config.toml
n_layer = 8
n_head = 3
head_dim = 128
vocab_size = 3053
norm_eps = 1e-05
rope_fraction = 1.0
attn_scale = 0.0884
init_std_up = 0.018
init_std_down = 0.0
lr = 0.0101
lr_head = 0.00777
seq_len = 1024
train_tokens = 653500000
steps = 2230
dataset = "wikipedia_en"
Each number is 128 + 24 x the weight over its row's rms, rounded and kept within 0 to 255. Layers, rows and columns count from 0. The size above them is the row's rms in percent of the matrix's.

# layer 3 MLP gate, 1536x384, rms 0.257, rows 1026-1060, columns 128-191
size [100 100 107 106  99  98  98 101  95  96 100  97 101 109  98 103  99 100  98  99  98  98  92 106  98  99 100 100  99  97  99 103 100  94  99]
[[129 154 153 144 123 119  62 123 135 141 149  94 112 101 110 120 127  99 152 144 171  90 144  90 156 150 123 145 106 162 116 153 118 147 142 134 133 179 148 131 139 126 130 133 133 114 138 115 201 162 153 106  99 118 121 160 119  67 137  68 130 172 149 130]
 [107 117 119  92 105  82 151 106 132 122 113  96 127 137 165 133 116  97 108 152 127 113 136 145 159  96 131 135 118 138 121  99 169 145  91 132 141 149 111 168 103 129 151 152 129 105 162 105 118 138 149 166 124 146 159 114 136 151 136 161 119 134 141 144]
 [144 135 103 122 145  86 137 140 153 149 118 144 127 111 143 165 109 107  92  89 132 139 150 131  99 151 124 173 135 151 113  69 145 121 123 141 123 141 146 167 134 109 128 113 128 157 142 135 115 134  87 172 108 141 197 105 116 151 145  96 102 131 147 132]
 [119 150 135 159 135 112  84 161 114 113 147 132 119 101 135 188 132  95 109 109 143 110  94 104 144  90 123  96  71 153 150 124 117 135 130 119 115 131 130 115 136 140 109  95 108 146 147 145 115 153  99 139 135  84 127 139 123 142 129 155 137  68 135 130]
 [107 114 116 119 183 140 146 127 105 160 125 131  81 139 119 121 121 101 132 137 113  95 130 121 147 135  98 158 111 137 131 133 107 122 110 161 109 148 146 162 124 120 104 106 136 104 129 162 152 114 104 206 107 136 152 156 131 123 120 152 127 116 143 115]
 [130 108  65 126 115 110 155  77  88 177 131 110 102 145 135 138 151 127 142 109 157 110 145 136 114 127 137 148 134 128 146 145 124 107 119 116 215 118 148 104 101 117  98 162 132 118 125 104 121 123 126 105 134 117 121 131 140 105 153 103 145 156 146 160]
 [128 134 129 132 129 170 114 167  98 154 121 133 164 157 129 107 176 174 136 113 111  93 168 168 149 122  97 155 118 139 120 140 104 152 105 136 148 147 140 109 144 144  99  89 149 136 109 120 125 174 137 155  81 171 137 112 149 126 128 106 129 115  79 103]
 [135 170 125 144 155 106 103 120 149 108 122 122 172 125 115 101 127 106 183  88 127 123  66  82 131 110 151 155 128 123 128 140 150 125  98 126 138  88 105 128 147 112 139 113  86 108 117 145 163  69 125  69 103 115 104 105 110 116 140 119 107 148 161 120]
 [146 143 108 138  92 118  95 120 132 173 110  90 132 147 165 109 109 132 116 146 150 154 142 124 179  90 121 164 122 115 145 152 123 127 106 105 128 117 123 151 130 150 141 141 134 114 145 135 119 101 105 153 103 134  99 150  86 108 149 128 144 115 137 118]
 [136 102 116 122 152 149 187 160 143  96 113 124 116 111 121 111 100 105 123 136 123  89 153 102 126  98 112 116 154 146 131 143 120 112 126 127 126 110 127 133 131 136 125 138 122 166 123 141 146 120 124 143 138 154 153 179 136 141 121 131 148 170 129 113]
 [ 82 142 136  88 138 140 168 146 139 134 123 138 122  86 116 111 153 139 108 125 145 140 121 116  97 155 133 138 145  71 116 149 131 128 128 119 126 118 152 134 130 134 136 142 150  90 129 153 153 142  81 179  97 182 177 141 116 139 121 114 144 114  86 157]
 [131 143  95 102  91 147 142  94  96 129 148 158 124 154 120  92 127  99 149 115 154 118 125 147 159 136  78 124 119 101 182 131  78 128 127 115 157 147  97  94  94 144 117 154  85 145 138 119 113 107 131 123 144 140 128 152 109  86 130 124 106 124 135 136]
 [123 101 118 165 119 134 120 118 143 145 131 135 120 117 116 114 130 112 152 127 119 112 112 120 144  96 136 104  97 130 100 104 136 155 177 107 128 122 113 143 135 126 165 100 107  90 128 103 139 103 120 113 138 135 122 132 118 144  95 138 150 102 146 155]
 [104 112  78  93 106 146 126 126  99 130 130 100 173  94  83  96 127 124 109 133 146 119 139 117 143  90 168 118 147 154 158 150 131 106 126 118 130 130 182 100  96 137 132 136 119 123 111 109 140  92 139 143  61 212 133 158 111 139 131 137 148 151 151 141]
 [164 104 132 139 136 137 101 159 146 124 128 138 130 149 147 155 130  80 128 134 100  93 136 106 159 105 158 132 101 111 108 162 138 139 121  75 155 104 148 138 112 114  95  38  90  84  92 118 145  89 142 110 136 106 183 167 143  82 127 100 124 156 111 149]
 [142 140 106 163 124 114 114 177 147 142 133 122 104 152 102 120 129  89 116  94  93 104  82 106  88 133 144 139 150 134 117 149 133 178 124 119 108 135 192 167 116 124 147 154 104 132 147  96 109 150 162 125 152 117 116 100 136 114 174 121 136 101 106 133]
 [ 91  93 133  88 127 157 139  85  97 105 105  97 121  88 136 163  99 132 134 150 129 144 156 143 119  73 124 106 130 136 108 143 136 165 146 123 123 125 138 156 170 134 150  84 143 137 144 126 145 115 114 107 112 148 185 103 116 116  92 143 138 149 146 120]
 [177 100 119 120 147 136 140 133  98 151 136 147 150 137 133 141 117 131  84 103 169 125 134 132 146 122 121 186 115 151 133 122 101 114  97 100 138 120 130 120 115 130 141 115 121  74  90  98 187  97 144 123 146 160 154 134 160 148 125 141 133 124 146 109]
 [137 140 121 157 109 116 142 111 108 103 148 135 119 143  66 132 143 118 143 106 155 123 132 132 146 156 134 172  72  84 127 109 123 114 155 111 135 103 143 118 144 142  65 132 139  91 104 139 160 142  98 154 157 106 178 136 141 146 149 120  86 133 141 111]
 [ 84 114 111 136 119 141 137 111 148 125 128  86 137  77  76 141 162  92 155 140 102 144 128 105 146 105 116 131  68  74 107 176 174 109 149 158 124  81 120 140 145 120 112 136 161 129 143 110 123 132 166  65 129 116 127 146 124 120 130 103 107 125 163 128]
 [ 85 151 123 104 145 142 134 112 100 159 125 140 131 181 109  66 129 126 185 119 148 141 158 173 135 157 132 154  95 106 121  81 112 120 131 146 156 139 117 113 145 120 104 151 114 135 154 149 175 150 117 123 100 115 140 129 115 154 145 118 113 140  96 123]
 [153 130 140 128 106  98 121 114 144 127  76 133 126 130 122 124 119 116 156 123 115 145 164 150 121 164 139 157 173 125 165 157 117 123 100 127 140  82 164  48 105 125 132 100 137 101 170  89 125 116 119 146 131 136  82 124 133 110 143 126 134 135 129 133]
 [103 142 126 129 115 142 134 141 174 126 106 153 124 163  93 129 118 172 108 133 158 120 158 162 179 140 120 140 134  94 128 140 101  76 118 126  83 146 121 142 129 117 162 135 115 120 125 125 110 116 142  79 115 152 141 108 143 161 155  91 148 120  81 160]
 [139 125 142 104 161 104 113 124 164  64 128 159 152 150 113 103 162  93 149 113 127 143 123 115 152 134 139 137 146 139 122 115 159 158 110 113 109 127 139 130 142  91 134 149 118  82 141 114 160  99 159 116 123 106 134 152 126 115 132 124 108 130 102  62]
 [ 83 155 135 129 149 155 108 126 121 128  99 129 194 118 125 177 167 124 122 105 143 108 170 115 127 125 148 104 137 130 129 134  75 138 184  74 120 117 128 128 147 155 115 166 160 137 149 160 105 122 144 155 116 127 134 136 132 122  60 137 122 142 136 150]
 [118 125 120 122 130 122 163 107 112 107 117  94 114 135 132 150  99  80 117 172 109 142 108 164 128 109 153 125 125 104 141  90 130 146 109 108 104 153 150  91 107 127 115 152 111 113 122 155 119 149 100 126 135 186  83 175 146 151  58 145 148 115 111 101]
 [124 134 110  80 136 118 134 148  88 166 102 119 135 139 139 158 149 126 143 159 163 138 127 134 137 140 138 137 130 150 140 107 144 213  95 101 124 123  84 140 144  88 102 127 121 122 131 115  71 168 139 119  85 130 144 137 121 138 128 140 118 110 100  99]
 [122 126  94 111 137 119 138 103 120 131 135 142 150  71 119 134 123 158 136  95 149 127 131  92 109 107 107 113 150 121 126 113 134 105 130 162 156 147 123 115 133 165 140 145 112  81 107 126 113 100 132 103 134 135 150 112 131 183 158 107 119 125 143 127]
 [151 144 129 104 144 112 127 102 133 125 178  99  78 123 139 124 170 120 169 122  86 177 134 153 154 156  86  94 136 116 144 121 127 169 130 173 128 104 115 131 157 119 153  96 128 131 129 143 129 160 128 151 100 155 132 135  85 131 111 156 126  98 143 172]
 [137 112 119  95 119 141 104 132  89 109  98 142 146 137 119  52 154 139 134 132 145 119 140 167 147 113 109 144 166 144  88 145 112 154 109 115 148 113 114 110 164 105 102  78  87 141 123  96 147 133  98 133  85 132  98 151 150 127 115 197 137 113 159 131]
 [134 154 110 101 102 157 109 134  96 123 134 108 145 120 141 101  96 105 109 139  76  98 159 110  96 130 119  92  95 143 150 124 162  98 131 122 110 126 141 133 116 152 143 184 138 129 130 152  89 119 143 114 132 190 130  95 107 126  94 163 133 127 166 120]
 [167 143 136 166 146 156  98  98 108 113 138  98 144  88 169 139 105 161 131 142 100 141 157  68 124 132 141 152 143 122 155 147 135 140  98 124  98 135  99 133 145 192 130 155 109 108 124 101  93 118 104 143 124 132 118 123 132 119 138 121 173 149 119 129]
 [112 131  99 136 118 127 128 113 138 116 131 143 118 181 125 115 117 141 110  81 115 120  95 134 103 138 103 131 123 131 146 115 130 127 117 136 154 111  98 136 122 125  97 150 118 134 129 116  78 109 103 134 121 136  94 150  85 161 141 118 114 159 114 151]
 [105 137  98 146 120 167  99 148  94 129  68 139 156 112 130  94 138 141 116 135 146  71 144 120 149 149 104 129 156 106 100 155 145 136 125 117 131 125 102 139 132  96 155 170  82 157 151 118 129 110 131 115  79  90 132 133 113 158 159 113 138 135 174 116]
 [128 143 122 109 159 152 134 159 160 166 110 153 136 141 168 122 136  64 108 175 153 135 178 112 139 151 145 125 112 153  72 155 118  83 142 139 113  99 136  75 111  87 112 136 151 139 136 148 128 125 119 159 117 128 124 131 156 136 175 149 116 123 146  95]]
# layer 3 MLP up, 1536x384, rms 0.264, rows 1026-1060, columns 128-191
size [ 99  96 102 105  99 101  95 100  89  98  98  94 100 111  97 103 104 101 105 101  99 104  98 104  99  97  98  99  97  94 107 104 100  93  94]
[[ 94  99 125 167 107 182 143 114 134 103  94 146 124  65 126 126 140 146 122 150 146 127 161 136 151 138 138 149 125 125 148 121 152 110 122  63 176  94 145 135 175 130 168 148 153 170 143  98 158 154 141 141 153 108 119 169 124  97  78  68 143 142 185 139]
 [147 169 130 129 106 135 143 146 142 133 170 113 140 136 141 149 114 169 124 156 116 100 133 154  99 185 125 121 140 136 157 129  94  65 148 122 135 121 134 168  91 158  81 115 111 118 106 204 116 138 109  84 163 138 141 123 128 120 125  86 148 112 122 102]
 [128 137 139 117 158 107 101 120 158 147 144 179 179  83 109 164 114 149 112  72 127 141 155 130 138 138 121 167 139 152 143 108 124 102 115 119 119 108 119 157 128 103 120 111 132 159  87 138 111 193 121 147 119 116  98 141 113 110 123 121 145 123 133 135]
 [139 148 153 130 102 116 145 121 171 114  97 158 134 154 145 138 113 117 115 167 122 129 131 141 142 137 108 140 103 125 150 136 128 134 144 137 141 153 131 175 116 172 108 119 104 125 137 118 138 151 131 124 111 146 117 138 160 109  85 157 137 122 117 128]
 [134 213  98 115  98 122 140 126 164 154 138  98 120 165 137 144 149 133 124 132 146 132 147 150 135 127  91 118 160  95 101 142  96 115 138 112 145 100 149 156 154 136 129 118 107 174 123 132 144  97 114 153 179 107 132 152 188 150 159 123 136 147 106 135]
 [181 145 156 157 145 105 122  72  76 170 108  76 137 171 113 139 145 118 119 101  81 104 140 123  81 103 128 113 110 158 126 116 138  99 116  97 164 113 131 125 139 120 155 123  87  82 100  86 149 131  99 159  94 101 172 169 166 115 136 116 152  90 122 111]
 [160  98 174 161 146  91 106 142 101 136 139 114 158 140 145 105 183 145 136  81 145 124 134 113 133 123 185 179 120  87 122 115 116 139 135 123 137 118 127 163 109 134 108  98 129 179 136  75 160 120 150 179 146 146 117 147 165  86 156 121 168 110 145 120]
 [133 170 106  98 163 143 128 110 117 128 104  95 128 137 103 150 112 116  89 122 102 159  81 154  80 145 112 136 119 160 114 152 116 123 110 158 141 118  82 110 130 171 111 151  92 116 143  90 104 149 127 146 127 152 136 175 140  95 109  96 157  97  89 126]
 [ 65 117 149 144 128 120 125  89  87  87 136 170 111 161 142 130 128 121 162 117  97  99 145 129 125 149 102 130 140 116 129 142 185 124 124 135 154 153 136 117 146 112 125 118  91 131 128 122 133 148 112 139 132 136 151 128 162 157 110  90  95 181 117 117]
 [132 101  94 141 166  58 144 121  97 112 134  94 123 131 122 122  94 105  85  95  99 133 166 121 120 158 162 129 125 110 139 143 144 162 125 121 122 148  94 195 137  75 136  77  86 188 151 151  92  88 103  95  94 148 140 181 100 142 126 124 135 137 121  70]
 [135 103 103 124 147 153 139 155 135 102  88 110 113 101 165 103 170 153 133 149 123 126 106 150 133 111 190 134 143 134 148 122 115 151 162 135 106 157 124 139 150 141 109 129 150 170 106 119 140 141  93 147 106 157 145 109 133 132 177 117 140 100 115 142]
 [141 118  67 173 131 129 146 155 116 137 126 125 131 112 122 174 104 139 100 127 100 151 144  98 136 129 115 150 136 104  91  94 143  70 132 101 123  90 162 140 147 124 163 125 174 100 164 175  92 154 110 145  75 116 143 144 112  88 134 114 139 127 132  80]
 [128  74 146 133 124 109 129 122 160 132 137 138  63 121 162  72 140 104 135 128 151 154 108 158 184  94 114 133 127 141 138 123 123 108 122 138 141 109  97 135 128 137 138 113 130 148 111 146 108 151 135 125 128 100 144  92 138 137  96 125 123 122  96  94]
 [109 107 145  91 147 114 114 135 124 103 155 110 158 136 150 153 117 124 114 163  90  90 116 115 166 139 146  55 131 151 181 144 129 137 119 142 159 161 169 169 149 103 109  92  91 147 112 127 138 143 108 129 135 137 114 143 100 115 121  96 122 133 111 158]
 [104 103 125 132 149 118 116 136 104 151 110  90 108 126 139 126 126 152 126 150  70 152 148 105 147 113  94 143 119 140  93 192 103 122 158 134 105 163  97 160 126 140 164 149 127  89 101 133 165 124 101 154 111 145  93  76 138 116 106 102 148 125 131 107]
 [146 107  88 114 129  98 116 185 173 135 129 155 168 108 101 107 151 102 131 111  96 114  92 109  84 165 143 155 138 139 128 138 104 189 118 127 187 146 166 135 152 150 129 124 130  89 111 135  81  90 120 108 133 119 109 148 131 132 136 114 133 111 147 148]
 [120 142 154  94 110 129 103  96 125 138 181 168 125 140 139 139 132 138 117 152 146 101 170 136 145 134 169 102 113 107 103 124 133 121 103 119 151 134 193 111 144  90 146 141 113 105 125 135 135 111 140 167 120 112 132  82  87 106 160 113 157 106 154 112]
 [115  99 140 161 159 138 129 115 121 113 106 153 100 125 136 126 150  75 109 159 116 117 135 171 118 131 109 133 104  97 137 123 109 129 153 173 136  93 135 123 147 135 111 136 147 105 134 144 107 164 143 109 132 132 190  72 170 118 109  93  89 146 160 133]
 [147 144 140 149 117 132 107 151 117 128 132 181 105 123  72 168 127 142 124 101 139 171 142 112 134 122 143 143 120 108  90 120 138  91 169 108 120 141 118 109 201 151  95 118 165 110 101 129 115 128 119 155 149 126 143 162 129 104 157 123 109 157 163 146]
 [131 138 150 150 110  99 115 100 123 131 141  96 107 130 117 107 109  94 151 192 133  82 130 124 134 148 123 137 133 145 138 140  92 124 137 126 146 118  95 103 132 148 165 122 110 109  94 142 124 151 152 122 127 111 113  93  82 181 136 107 138 119 138 117]
 [171 111 153 110  78 131 102  95 162 129 141 131 108 114 108 185 146  94  63 101 166  94 168 162  99  89 114 139  84 138 134 148 150 121 131 126 118 136 164 124 122 127 132 166  89 131  71 117  94 112 180 150 119  99 164 126 103 123  97 152 148 130 129 123]
 [101 135 148 119  78 129 119 124 135  96 161 122 145 106 146 128 135 115 128 132 140 113  86 119 152 138 108 115 109 136 142  85 143 110 126 137 163 176  79 206 143 165 142 175 142 114  91 178 110 129 159 100 122 113 136 145 131 158  95  87 121 110 126 125]
 [111 135 157 136 136 110 100  87 131 160 131  99 187 137 136 111 122 145 123 127 124 124 154 103 135  83  73 165 138 108 146 115 129 148 111 118 134  88  89 104 186 103 180 172 149  95 174 151 128 119 114 139 139 120 152 144 144 100  84 115 114 118 113 113]
 [180 166 113 132 153 140 152 161 142 149 111 105 109 103 144 123 131  98 163 135 146 117 172 136 156 137 148 171 169 155 142 113 134 138 142 131 160 159 121 121 126 148 110 100  87 159 137 116 137  94 127 113 116 156 125 153 144  99 124 190 132 125 143 155]
 [127 134  97 106 161 145 130 141 159 109  79 169 165 126 147 167  92 111 157 144 125 160 111 125 100 122 141 138 157 134 127 163 125 120 152  71  98 111  97 145 113 149 122 120 145 141 152 141 107 125 116 126 142 132 126 131 103 142  98 133  84 122 134 174]
 [125 112 104 138 137 151 163 131 161 136 108 173 168 106 112  93 151 105 148 125 151 140 127  75 153 128 177 112  95 143 154 121  91 187 137 151 139 132 125 109 171 121  77 113 146 128 137 103 130 126 146 144 152 108  86 134  91 119 143 134 106 150  78 143]
 [122 155 176 172 113 176 134  70 152  63 120 142 117  91 137 150 156 130 114  89 101 141 123  74 132 119 126 116 120 177 136 141 104 121 163 164 153  77 171 114 109 131 151 114 131 104 114 148 164 147 133 172 108  76 137 129 159  80 136 132 125 127 149 101]
 [ 98  78 142 132 129 136  63 142 122 140 132 154 153 119 106 156 149 108 146 131 129 157 128 112 144 127 122 122 119 154  89 132 129 129 123 133 144 146 100 125 104 102 131 131 156 148 133 130  96 128 114 228 131 139 122 144 134  74 109  91 156 116 130 146]
 [109 101 115 147 140 123 117 137 107 138 122 149 143 104 116 126 127 169 119 134 125 106 122 147 132 122 136 172 119 118 115 126 114 119 133  98 139 143 142 141  99 103  96 134 136 144  52 135 157 110  94 120 154 149  78 139 101 103 111 156 103 152 126 172]
 [139 163 148 149 130 141 123 119 186  89 153 168 128 113 134 115 123 173 106 133 142 114 141 121 107  81 163 106 118 136 159 105 114 153 107 120 119 101 146 111 116 117 114 126 177 145 108 123 138 161 163 110 137 135 117 128 166 131 161 181 112 107 115 111]
 [132  63 136 143  99 128 142 107 119 132 172 188 129 149 168 142 128 107 148 128 128 152  92 165 155 132 146 158 127 107  92 108 125 128 118 121 135  90 124 125 139 138 128 109 184  81 108 144  94 162  99 125 134 140 145 104 113 167 144 122 151 101 105 156]
 [132  94 126 147  87 120 136 143 163 118 106 136 108 168 127 106 146 117 114 118 149 130 109 146 135 129 113 102 127 148  97  84  94 122 102 141 128 163 163 113 137 112  92 111 152 127  90 118 166 157 108 132 104 125 100 123  94 135 113 142 156 156 125  98]
 [128 159  96 158 197  91 143 112 156 142 146 141 141 164 116 118 113 128 133 115 121 145 146  93 105 110 131 114  64 136 121 125 137  90 141 124 117  88 108 148 132 142 138  90  76 135 119 143 119 107 113 115 129 111 114 129  62 168 118 126 137 107 133 135]
 [130  49 142 127 124 137 140 138 166 126 145 175 143  96 133 159  89  76 113 101 148 152  93 188  83 103 121 135  82 149 155 107 151 147 141 129 156  93 140 120 141  90 146 134 145 121 113 180 154 109 121 129 156 177 100 149 129 117 124 165 143 125 106 130]
 [ 84 118 108 132  96 116 109 142 104 129 119  95 109 169 146 107 112 153 105 122 134 136 129 117 169 143 112 136 132 161 116 100 106 138 139 165 155 143 129 105  81 157 138 133 119 123 101 153 156 131 114 123 110 148 121 130  75 106 121 180 173 132 135 107]]
# layer 3 MLP down (transposed), 1536x384, rms 0.247, rows 1026-1060, columns 128-191
size [103  99 100 100 100 102  97 102  89  99 103  94 100 110 104 103 102 103  98 101  98  93  91 103 102  98  98 108  99  97  92 105  98  95 101]
[[138 111 135 123 139 117  84 128 131 101 163 119 163 111 115 152 153 156 135 124 143 129 126 147 165 119 131 164 148 165  76 124 112  90  90 152 137 139 129 145 155 110  87 135 147 136 142 144 121  80 123 118 145 119 112 133 142 116 124 150 113 139 130 159]
 [ 93 161 148 118 129 152 147 126 137 125 169 129 117 131 158 125 111 134 155 140 111 100 139 133 142 131 145 140 132 155 151 122 109 119 141 155 127 111 148 108 118 151 119 101 152 127 126 116  94 144 134 156 165 132 105 104 144  87 137 162 136 164 120  50]
 [103 120 192 109 158 144 140 104 113 165 159 127 157 125 124 127  90 121 111 141 122 116 129 152 140 116 134 145 172 133  99 138 181 127 117 130 124 139 139 109 114 113 133 131 143 130 141 123 112 124 118 133 158 159 113 146 120 105 112 114 189 141 126 121]
 [126 152 149 138 145 133 135 118 100 148 122 133 133 152 125 152 122 156 133 178 140 114 127 127 103 106 116 101 114 147 147 131 127 143 119 108 128 107 101 106 145 121 133 119 152 125 141 166 126 152 132 174 172 153 124 167 159  88 183 147 112 110 122 135]
 [122 133  97 119 160 117 146 144 104 123 127 147  81 117 141 130 103 123 113 121 122 155 173 137 156 133 105 160 109 159  99 148 123 143 134 143 140  85 107 121 166 124 133 122 128 133 146 143 149 121 122 154 123 102 123 121 105 109 134 154  98 165 171 103]
 [133 164 124 134 120 118 171 142 129 156 138  87 159 107  81  98 164 114  84 182 176 129 129 102 146 106 158 121  71 138 148 140 115  96 131 124 108 130  67 147 142 124 136 101 118 113 120 124 110 152 190 126 115 149 144 182 101 146 114 153  97  81 108 108]
 [131  87 128 125 102 129 102 140 103 128 139 134  83 123 111 139 138 115 150 174 119 153 109 147 116 119 112 126 162 121 111 129 153 147 133 133  71 176 136 152 145 126  75 150 144  98 148 125 115 131 125  95  98 136 127 149 125 120 159 112 117 143  71 112]
 [113 100 117 135 143  79 143  95 105  86 124 126 134 127 177  83 135 149  86 140 157 169 118 123 125 145 119 100 149 119 159 115 127 128 122  84  92 183 101 152 147 135 103 137 108 127 152 176 138 107 137 153 131 118 152  89 137 135 146 114  89 146 118 126]
 [141 122 171  92 145  97 104 130 118 135 118 124 152 158 121  95 109 126 136 110 154 154  98 155 129 107 124 169 124 156 144 159 103 138 122  91 130 121  66 127 176 172 123 120 132  98 125 133 118 127 137  92 124 124 105 159 119  87 118 142 143 133  77 120]
 [103 109 130 109  93 124 123 115 138 167 146 142 142 131 112 113 133 100 131 152 172 101 140 167 117 131 132 133 141 134 108 119 146 141 121 109 119 125 124 177 138 119 160 105  90 117 129 173 156 113 122 130 153 117 116 117 131 143 131 119 146 142 156 160]
 [136 137 141 106 174 127 136 155 141 130  60 135  99 185 132 149 137  91 118 149 121 120 173 166 154  99 143 122 115 155 111  96 138 100 152 152 122 143 138 130 123 171 155 123 139  62 133 130 110 144 122 157  96 105 124 106 126 139 130 104 135 124 166 119]
 [117 114 131  95 147 146 113 139 102 195 138 132 151 109 163 117 127 124 229 143 166  84 132  77 136 134 141 155 112  84 162 146 115  96  98 133 157 107 125 136 123 143 120 133  88 118 152 125  75  82 117  89 158 123 133 153 138 130 103 102 131 125  77 120]
 [ 95  98  91 136 158 121 109 142 176 151 121 135 104 117 120 101 126 153 139 112  90 118 141 150 131 160 118 151 106 118 132 145 104 112 111 185 151 133 115 118 117 124  97 118 154 137 159  99 123 112  90 161 118 119 108 129  80 140 100 120 161  95  84 125]
 [119 165 147 116 125 114 130 159 112 134 109  95 180  69 108  77 177 138  66 115 112 111 124 106 124 123 143 141 141 148 136 122 120 134 144 149 145  77 159 153  74 180 138 131 126 121 149 115 135 102 113 130 133 125  88 119 123 117 119 141 108 144 145 147]
 [135 121 146 143 154 126 146 137  95  92 113 132 108 100 126 134 116 127  72  96 120  66 128 118  97  99 132 128 105 103 159 112  87 126 130 181 109 107  52 111 142 118 160 126 121 124 121 111 151 116 109 140 166 132  88 123  97 122 139 142 139 145 115 150]
 [156 124 100 119 105 144 114 107 126 127 129  99 149 184 146  83 157 123 125 135 149 115 111  95  99 118  85 117 136 166 124 162 105 184  58 141 162 154 143  99 128 130 101 146 113 167 101 158 136 161 107 116 156 113  87 115 117 117 106 110 106 165 143 145]
 [152 143 104  92 117 179 135 148 141 105 128 140 136 156 121  74  90 141 127 172 121 150 128 126 128 124 112 110 133 131 136 111 136 149 134 126 153 163  73 116 120  99 145 118 171 116 138 129  96  79 142 117 112 107 123 100 146  98 103 126 147 115 152 131]
 [114 122 149 158 139  90  92 145 133  89 112 126 132 127 158 104 107 101  91 112 142 136 157 142 113 125 113 121  99 117  97 122 137 143 146 127 124 114 119 125 140 103 129 146 161 153 114 143  95 145 120 141  80 187 148 134 138  63 142 137 158  86 116 155]
 [142 126 113 111  93 141 138 122  90  73 113 114 144 103 148 129 156 168  78 135 163  89 122 146 139 100 118 136 172 152 111 100 153 186  74 151 101 137  98 136 138 128 176 124 112 140 149 122 120 107  83 160 154 114 102 166 124 130 111 101 130 164 165 157]
 [129 105 125 166 136  93 143 146 103 123 139 105 157 131 165 113 149  98 103 111 167 152 106 142 116 120 130 116 108 119 183 173 166  79 119 152 103 161 120 124 145 120 146 126 115 148  87 169 114  70 115 135  85  94 135 138 160 149 100 148 131 120 164  57]
 [102 145  96 150 142 152  94 163 161 156 120 105 124 120  94 148 134 115  96 159 132 149 126 113 118 144  98 110 120 171 122 154 109 168  97 136  80 124 135 179 163  97 130 134 127 139 128 104 124 110 112 135 169 140 139 118 182 151 110 126 122 153 106 132]
 [148 109 166 125 115 127  88 112 108 129 100  79 133  92 132 155 117 127 112 157 143 117 111 136 108 187  92 141 106 136 165 106 142  72  89 142 122 147 134 145 144 133 141 144 122 106  85 107  99 150 164 134 114 144 133 101 133  98 174 103 118 138 127 170]
 [ 98 146 121 116 149 132 153 141 102 156 153 145 114 117 134 156 126 110 117 108 127 188 170 120 149 158 113 120 177 140  81 116 124 138 156 123 146 144 145 134  93 117  93 140 146 176 183  87  99  96 136 135  96  97 177 124 109 138 150 136  76 144 160 168]
 [100 142 170 132 110 117 140 118  83 165 131 145 146 112 131 127 142 144 121 133 149 107 163 113 102 129 129 107 137 165 106 125 113 139 114 144  83 112 182 109 135 118 140 145 146 138 136 144 136 125 129 135 161 124 130 111 143 149 111 157 155 131 139 127]
 [118 137 134 112 159 126 138 128 104 115  80 116 169 163 117 139 160  78 113 111 119 129 120 133 183 121  97 188 113 154 110  97  99 137 170 140 137 145 165 117 134 107  97 135 126 131 171 133 120 148  89 131 152 110 153 136 123  92 117 136 145 155 138 132]
 [ 79 132 122 162 123 138 116 133 137  92 159 135 128 127  84  99 128  96 127 131 116 125  95 147 106 122  96 111 126 131 125 144 105 164 111 122  92 119 134 166 116 113 131 123  78 133 124 149 112 137 151 146 141 151 112 132 136 157  84 127 154  96 117 132]
 [172 123 172 152 125 154 130 146 124 128 179 133 112 147 157 167 123 109 125 110 106 117 117 108 141  93 126 119 152 115 118 144 124 127 156 120 142 134 179 177 123 142 134 161 118 119 136 168 119 121 141 130 145 133  97  73 102  79 120 107  94 150 140 104]
 [136  97 142 140 120 140 130 126 130 144 133 158 133 137  86 120 118 104  99 136 109 131 161 114 141 106 102 186 119 139  83 125 111 136 118 120 166 119 110  78 138 150 128 131 111 124 139 119 107 175  92 166 170 104 102 153 111 113  99  98 170 106 178 139]
 [148 109  86 139 160 193 135  96 122 111  91 130 140 154 125 106 139 103 127 144 148 100 105 135 150 127 122 122 170 108 126 124 139 130 116  91 175 109 152 161  95 162  67 136 132 178 122  98 110 130  86  98 133 179 105  87 131  75 126 141 102 118 121 146]
 [161 117 104 127  87 154 129 129 155 134 163 152 130 106 143 117 119 151  96 114 145 105 107 148 125  98 133 118 153 133 129 136  92 107 183 102 107 165 114 110 123 111 102 127 141 128 113 106 131  65 116 169 177 143 114 128 106  72 113 140 101 159 111 177]
 [ 96 139  95 105 159 110 117 113 129 126  67 108  70 142 118 143 154 175 131  81  86 128 122 143 107 110  91 188 152 102 131 153 105 145 134 127 173 122 152 127 143 107 140 182  90 162 152 144 154 179 129 146 125 154 157 109 103 128 108 110 121 148 136 140]
 [145 105 126 140 137 130 114 114 132 119 111 145 127 141 111 136  97 156 120 174 124 148 108 125 144 146 117 128 166 103 157 102 127  92 135  62 152 107 167 101 126 116  78 144 136 117  93 125  79 152 162 116 133 132 131 143 142 195 132 106  80 132 137 155]
 [149 136 129 158  97 172 114 150 124  91  92 142 141 119 128 123 112 108 129  86  98 173  83 109 111 111 111 104 144 124 105 129  83 134 165 126 135  92 180 123 127 142 117 124 124  89 154 147 120 139 140 124 130  92 151 142 135 138 100 143 124 108 130 134]
 [136 127 115 154  92 129 171  97 106 142 121 157 150  96 124 124 100 136 120 104 117 129 129 169 147 167 126 107 162 151 177  98  81 137 106 144 147 112 175 146 109  98 109 153 147 151  93  78 160  90 146 127 141 131 100 129 140 122 110  76 105 134 122 143]
 [147 115  80 117 138 143 155 134 108 135 102 127 107 108 159 150 137 134  81 128 127 147 128 112  85 155 108 138  88 148 129 127 142 130 167 117 139 118 108  79 125 133  97 112 115 152 121 111 130 138 135 149 150 102 137 128 150 161 136 177 150 147 156 140]]